From a checkpoint of a small transformer trained on Wikipedia: 5.78M parameters, rotary positions.
Each number is 128 + 32 x the weight over its row's rms, rounded and kept within 0 to 255. Layers, rows and columns count from 0. The size above them is the row's rms in percent of the matrix's.

# layer 3 MLP down (transposed), 640x160, rms 0.223, rows 165-184, columns 80-159
size [120  98  92 100 102 100  97 113 106 110  91 104 104 150  96  85  99  97  93 116]
[[132 117 139 118  46 148 141 112 145  59 116 142 135 209 166 167 138  96 100 129  94 176 165 131  74 150 125 182 172 135 131 137 100 100 175 131 113 101 112 119 116 105 132 115 147 131 162 132 135 107 129 141 149 138 147 156 105 163 105 134 160 136 136 149 141  77 143 160 198 102  81 105 133 125  91  86 109 153 133 192]
 [150 123 124  99 126 170 145 104 157 102 178 207 163 125 167 131 131 174 138 198  90 135 106 130 120 118 143 155 137 145 178 105 120 125 119 167 126 128 128 114  91 144 158 123 111  76  92 173 175 127 130 137  91 158 134  87  58 126 102  11 165  87 115 100 117 123 121 136 129  88 168 128 114  89 132 120 110 149 155 127]
 [197 146 105  82 164 131 130 121 173 110  96 146 143 120 153 131 142 164 159 150  72 111 160  81  94 139 127 136 155 101 131 177 101 171  58  98 181 125 157 119 150  82 122  96  91 185  83 116 192 124 159 137 102  80 107 131 115  91 135  80 152 135 136 118 170 124 125 124 125  98 148  73 139 115  61 112 153  95 149 127]
 [211 146 129 114 102  98 131 169 205 100 115 137 105  97 135 101 122 137 121  94 154 126 135 124  24 138 163 156 107 114  90 168 134 105 196 111 118 136  93 136  80 114  56 126 171 219 149 135 127 130 122 143 143 107 145 148 107 120 108 143 140 171  91 176 133 108 161 174 141 147  94 115 114 114 112 159 102 116  99 102]
 [129 122 102 193 109 156 123 155 139 188 133 126 172 147 160 172 141 109 111 123  95  92 136 135 143 105 129  86 119 132 151 146  55 118 173  85 120  88  49 139  48  90  87 130 120 116 184 106 133 140 112 115 118  87 143 158 117 115 157  95 146 100  96 102  86 154 126 119  68 152 141 146  72 144 128 162 122 111 172 186]
 [170 173 138  91 128 125 163  96 112 124 138 191 167  55 146 106  98  75 161 123 158 137  98  30 113 166 136 167 150 152 110 102 155 116 110 110 141 116 133  85 212  85 136 118  84 154 154 176 170 107 132 106  71 136 113 105 109 116 109 124 117 127 148 115 148 118 127 125 124 161 153 117 130 109 125 158 176 152 122 130]
 [138 134  35 125 136  80 148 125 115 146 172 137  67  75 136 141 179 165 124  97 121 150 102 129  90 149 119 104 138 140 100 167 129 143 106 155 138 177 174 109 127 137 141  95 162 115 116 124  77  96 127 144 127 109 100 118 108 158 122 177 131 153  65 102  79 113 231 173 150 148 151 161 112  93 145 153  95 114 165  84]
 [ 91 107 120 153  83 120 148 158 105 116 107 133 155 100  87 101  62  98 172  57 157 123 156 122 188 196 138 166 130 146 113 139 103 127 127 139 190 125 105 103 106 116 143 132 159 157 115  54 157 128 152 198 143 146 165 150 102  88 189 120  92 149 105 145  87 111  88 137 137 105 125 121  90 113 183 177 128 125 158 105]
 [158  95 162 118  78 122  81  87 132 145 140 154  48 147 198 132 133 133 140 114 144 173  85 141 163 134  97 125 190  83 140 102  97 109 135  91 127 140 138 122 104 153 126 140 116 180 158 211  84  96 118 177 108 164 155 117 141  88 122 135 166 141 135 168  93 147  84 130  54 106 136 176 149 113 128 209 101 128 193  82]
 [175 149 160  89 118 119 151 166  87  78  67  97 150 139  96 148 115 110 103 174  85 143 152 162 127  99 106 133  80 164 126 173 148 122  96  51 154 149 127 177 153 184 143 133 126 146 173 132 114  72 123  97  98 111 143 119 114 164  73 160 151 122 157 119 100 115 118 160 121 131 160 108  84 140 131 121 127 178 164  74]
 [150 130 153 149 110 111 131 176  55 204 157 153 113 137  92 129 133 155  67  88  79 116 188 120 137  34 119 109  98 115 155 204 115 105 172 114  90 159 185 169 105  95 132 135 164 115 140 121 102 126 152 214  45 111 134 165 112 127 159 118 138 113 115  80 154 173 120 168 148 100 108 140 154 115 115 121 192 115  96 129]
 [136 135  99 119 157 115 138  98 124 127 198 142 113 107 136 148 149  94  75 145 134 175  68 147 106 115 236 151 147 106 102 152 100 175 123 188 203 145 117 109 120  97 138 127 146 131 163 145  98 114 181 190 123 195 172 161 133 105 117 133 156 157  96 135 134 137 105  89 151 129 127 107 176 152  93 105 145 183 114 131]
 [135 129 175  85 129  88 162 115 116 154  67  96 132 109 123 138 120 186 107  97 121 132  84 142 137  34 175  68 190 195 107 126 197 101 117 145 133 116 137 156 135 182 115  89  68 105 132 165 129 126 168  55  96 155  88 137  71 174 158 158 163 125 160  86 107 136 167  91 121 170 168 138 144  79  96  98  86 130 100 181]
 [141 131 177  88 137 126 130 146 129 131 113 177 149 152  92 134 131 141  68 134 131 173 145 125 107 108  78  82 114  67 138 134 131 120 101 137 126  96 218 136  10 105 137 167 142 160 175 102 182 100 171 132 137  76 150 104 110  59 163 133 119 108 157 102 143 105 189 109 102 165 148 120 120 150 172 203 127 138 130 119]
 [117  64  94 122 105  94  79 141 136 130 108 101 117 131 176 101 152 141 187  95  91 126  90 120  85  94 193  83 127 127 107 138 120 176 144 105 117 180  64 138 125  86  89 108  86 121 118 169 161 132  98  84 133 127 200 103 114 139 165  82 139 112  86 195 128  88 119 170 102 131 145 116 137  91 123 122  88 146 126 129]
 [ 89  89 119 149 122 128  97 140 167 150 146  79 174  92 115 171 124  84 116 164 129 105 120 109 157 103 100 150 167 109 123 146 132  86 160  96 104 158 112 202 160 131 158  99  45 115 169 128 113 113 148  74 139  96  94 102 121 108  74 173  71 134 136 112  92 134 114  69 165 230 148 160 110 112 190 161 108 143 123 116]
 [137 145 167 168 113 156 102 131  80 192 120 111 105  94 100  78 111  77 179 133 156 181 192 125 136 151 108 172 114 136 143 179 166  98  85 123 130  90 110 105 121 138 151 198 157 146 126 131 135 114 153 138 132 134 118  87  97  73 100 109 126 143 185  97  89 163 113 104 131 131 111 199 145 116  90 171 160 166 166 130]
 [121 125  81 121 120 127 175  79 166 119  83  81 142 168 100 143 151  77 121 124 125 148 155  97 100 150 178 155 124 181 161 155 105 154 155 196 183 129 118 113 126 103  81 157 116 193  67 119  81 185 133 115 170 142 114 113 162 110 114 139  85  53 137 139 128 185 113 104 166 141 148 144 168  77  96 154  51 133 109 109]
 [116 112 130 128 103 135 144 197 114 162 162 138 141 120 118 127 115  74 113  67 155 112 119  69 164  64 133 147 150 162 104 162 161 122 232  80 110 129  98 130 114 100  72 127 167 134 140 117 127 134 217 149  82 112 101  89  95  43 111 136 112 157 143 179 184 144 106 106  73 129 168 105 114 165 123 130 177 142 136 145]
 [161 120  80  75 136 158 113 137  79 116 153 125 126 107 131  64 108 154 106  91 107 136 111 144 144 125 136  99 126 166 206 169 108 108 170  98  99  94 139 138 117 125 107 101 120 105 197 162 128 160 101 118 122 145 153 148 133 142 155 116 142 171 114 143 124  76 120 169 150  92 153 146 143 126 133 173 156 104 214 149]]
# layer 3 MLP up, 640x160, rms 0.259, rows 166-185, columns 80-159
size [ 99  95  89 120  91  91 102 114 109  96  97 100 194  91  98  98  96  95 104  95]
[[125 182  59  69 103 117  51 160 168 137 132 178 147 122  96 142 104  98 117 188 101  88 174  65  94 123 101 128  85 172 116 105 132 138  89 110 166 152 127 115 117  66  69 139 111  81 193 148 134 108  59 105 134 173 190 112 127 121 154 136  92 151  78 117  65 117  86  82  90 157 107 204 125 133  86 167 125 101  60 127]
 [171 131 100  43 159 142 134 122 161 124 103  98 104 106  51  97 132 136 155 156 136 120 146 159 163 141 135 100 153 125 132 118 144 106 148 149 170 111 115  91 165 125 107 150 125 160  73 107 200  91 181 116 117 188 107 145  78  96 133  88 152  78 128 165 143 147 151 110 144 145  95 150 159  76 130 124 238 140 213 110]
 [ 45 130 168 196 171 106 148 117 132 148 179 143 108 153 108 179 143 102  83 104  90 140 167 141 151  97 144 169 134 144 145 140 135 113 123 126 151 134  91 128 212 149  87 116 112  95  91 215  96 138 166 122 141  92  48 147 105 106 159 143 146  91 136  97  93 175 166 182 126 126 204 181 126 143 142 119  88 141 154 147]
 [128 112 111  76 112  97  98 161 104 148 130 121 211 141 129 194 183 115 125 135 148 161 152 152 103 144 167  96 129 109  75 181 107 207 117 103 132 105 128 117 146 153 160 165 119 117 123 123 124 139 113  77 143 145 146 142 149 122 205 131 211 148 177  88 130 123 166  95 159 107  82 173 116 136 152 137 105 182 137 135]
 [ 84 160 154  82 110 101 124 102 106 122 100 111 160  83  95  45 144 179 105 159 140 131 164 105 146  79 138 126 109 126 164 138 112 191 187  96 170  85 180 148 128 138 112 140  74 118 121 160 122  88 111  57 118 102 132  87 154  83 142  91 101 145 101 147 135 126 143 145 123 187 151 103 106 107 105  42 112 144 141 148]
 [ 97  83 139 143 115 150 135 156 171 188 150 115 110 131 137 159 127 123 113 113 144 161 142 118  86 120 131 115 108  81 143 134  97  69 129 103  80 127 132 172 110 160 158 178  90 155  79 103 134 176 129 109  89 133 135 133 153 121 142 107 117 121 114 154 111 135  54  92  88 155 119 154 115 144  69  37 149 105 121 128]
 [ 17 123  86 124  99 134 123  99 158 142 150 127 113 131 102 117 119 148 159 140 211 102 116 106 143 107 170 104 178 113 173 130 115 154 141 112  94 131 170 157 161 160 113  97 119 162 168 136  83 128 111  66 131 110 167 142 120 104 131 125 164 131 126 149 147 149 129 153  99 179  67 159  83 124 125 144  60 180 110 117]
 [117  78 107 198 115  69 140 113 218 138 118 193 105 141 164 184 115  77 109 120  94 110 111 132 174 149  89 121 117 123 147 158 122 150 157 157 109  88 146 145  94 129 119 126 138 130 155 114 181 112  96  82 171  80 137 107 151 150 189 135 180  85  93 164  89 108 174 169 108 148 167 134 137 143 119 108 160 142 128 182]
 [ 86 163 197 130  74  95 130 204 122  71 199 174 180 172 132 122  63 143  56 160 134  87 114 133  93 163  88 172 134 131 133 118  54 128  79 155 160 148  95 125 108 137 113 116 160  98 123 137 134 153 139 109 149 139 119  71  82 159 111 177 135 130 121  54  49 144  98 125 103 128 127  86 152 123 134 103 104 166  82  93]
 [133 112  89 100  84 137 112  78 182 125 124 115 144 145 144 147 136 176 150 202 177 151 152 143 130 128 122 129 107 159  90 109 158  95 182 166 111 102 131 107  99 158  96 146 157 158 101 182 121  89 132  62 180 136  92  95 125 145  72 128  90  46 107 129 139 200 118 105 140  95 160 159 123  99 104 152 111  85 117 113]
 [180 148 123 105 101 127 120 175 127 139 177 130 155  88 140  94 152 123  79 120 160 165 125 135 170 165 139 157  86 103  78 133 120 136 168 107 124 146  70 109 145 126  82 121 139  94 120 166 161 103 125 132  80 109 173 133  85 107  78 130 116 150 127 184 124 126 166 136 148 124 131 137 193 151 120  75 114 110 153 106]
 [131 125 166 153 109  84 129 128 123  99 109  86 157 128 111 166 111 103 150 132 122 140 138 150 146  95 118 130 117 184 110 130 128 153 125  93 183 154 159 171 135 112 120 167 197 134 100 104 146 139 172  90 116 138 103 176  58 148 104 162 105 151  90 154 128 145 148 111  89 145 179 144 180 133  76  96 154  80  84 127]
 [168 155 165  86 162 158 154 165  95 139 158 136 108 143 121 145 134 150 114  79 133 145  77 122  50 165  70  97 106  23 131 138 146 127 111 135 134  85 166 129  49 140 100 157 108 140 125  81 176 117 180 129 127 173 149 163 123 127 181 141 105 127 101 147 184 135 133 105  98 158 125 148 156 122 153 179 162 103 141 131]
 [107  92 128 175 171 164  97 141 120 122 141  81 142 154  89  94 136 163 137 182  97  29 184 141 129 112 111 116 105 191 141  92 127 100 161  97 147 113 135  74 120  92  69 102 177  66 119 146 159 147 161  78 182 149 119  80 111  89 187 119  80 136 148 164 138 193 196 102 128 135 112 175 117 149 131  94 115 139 133 163]
 [153 207 119 213 161 110 130 154 201 122 114 116 143 154  74 102 139 157 160 157 139 110 155 128 110 114 152 143  80 153 143 120 111 154  86 100 144  76 132 154  68 147 107  95 150 121  80 144 142 102 136 119  93 147 190 142 133 120 198  85 147 126 126 109 192  76  88 162 126 197 170 147 155  68 144  73 122 117 163 201]
 [ 84 140  98 198  99 150 120  85 124 144 108 127 140 105 114  91 123 119  99 117 155 110 109  78 141 138 105 104  92 152  89 152 110 101  92  93 140 130 123 208 103 124 132  94 128 196 110 133 136 154 199 125  98 128 176 166 132 172  77  61 150 145 180 175 111 141 148 165 127 167 115 135 178 113 127 108 104 115 134  64]
 [165 127  89 128 165  92 115 141 165 106 138 105 165 183 128 122 145  92  58 114 144 123  96 138 109 135 138 109  65 118 178 162 132 114 136 111 164 112  47  68 192 152 142 153 145 135 164 164  62 106 170 132 111 121 141 102 178 152 122 125 132  91 137 163  55 118 147 128 155 103 106 103 112 153  94 197 114 113 120  56]
 [198 184 151 160 103 135 137  98 138 142  77 105  95 150 106 178 108 197 117 155  99 141 112 186  63 227 121 115 117 134  85  89 131 101  71 115 118 131 138 105 141 162 162 153 107 154  70  89 173 132 116 135 133 148  96 121 142 182 104  98 125 132 121  93 128 164 180 121 160 169 129 187 121  95  89 174  70  88 131 192]
 [121 144 117 129 113 163 137  84 101 101 125 107 179 179 170  80 119 177 102 116 145 146  69 117 115 137 123  97 136  87  92 106 111 130  82 133 124  77 160 131 127 135  95 161 107 129 153 128 134  57  97 129 121  98 158 150 152 141 162  94 151 111 123 152 114 151 124 129 160 123 163 119 164 112  16 195 135 154 188  91]
 [ 98 138 104 134  76 178 117 167 115 134  97  93 115 104 101 172 107 123 125 171 137 123 126 138 142 108 231 132 105 139 136 132  97 106  99  97 116 114 121 176 102  95  91 173 104 114 144 148 120 128 147 130 130 144 128 109 131 109 117 118 213  95 112 107 136 112  95 142  47 136  60 127 171 121 171  42 137 132  98  75]]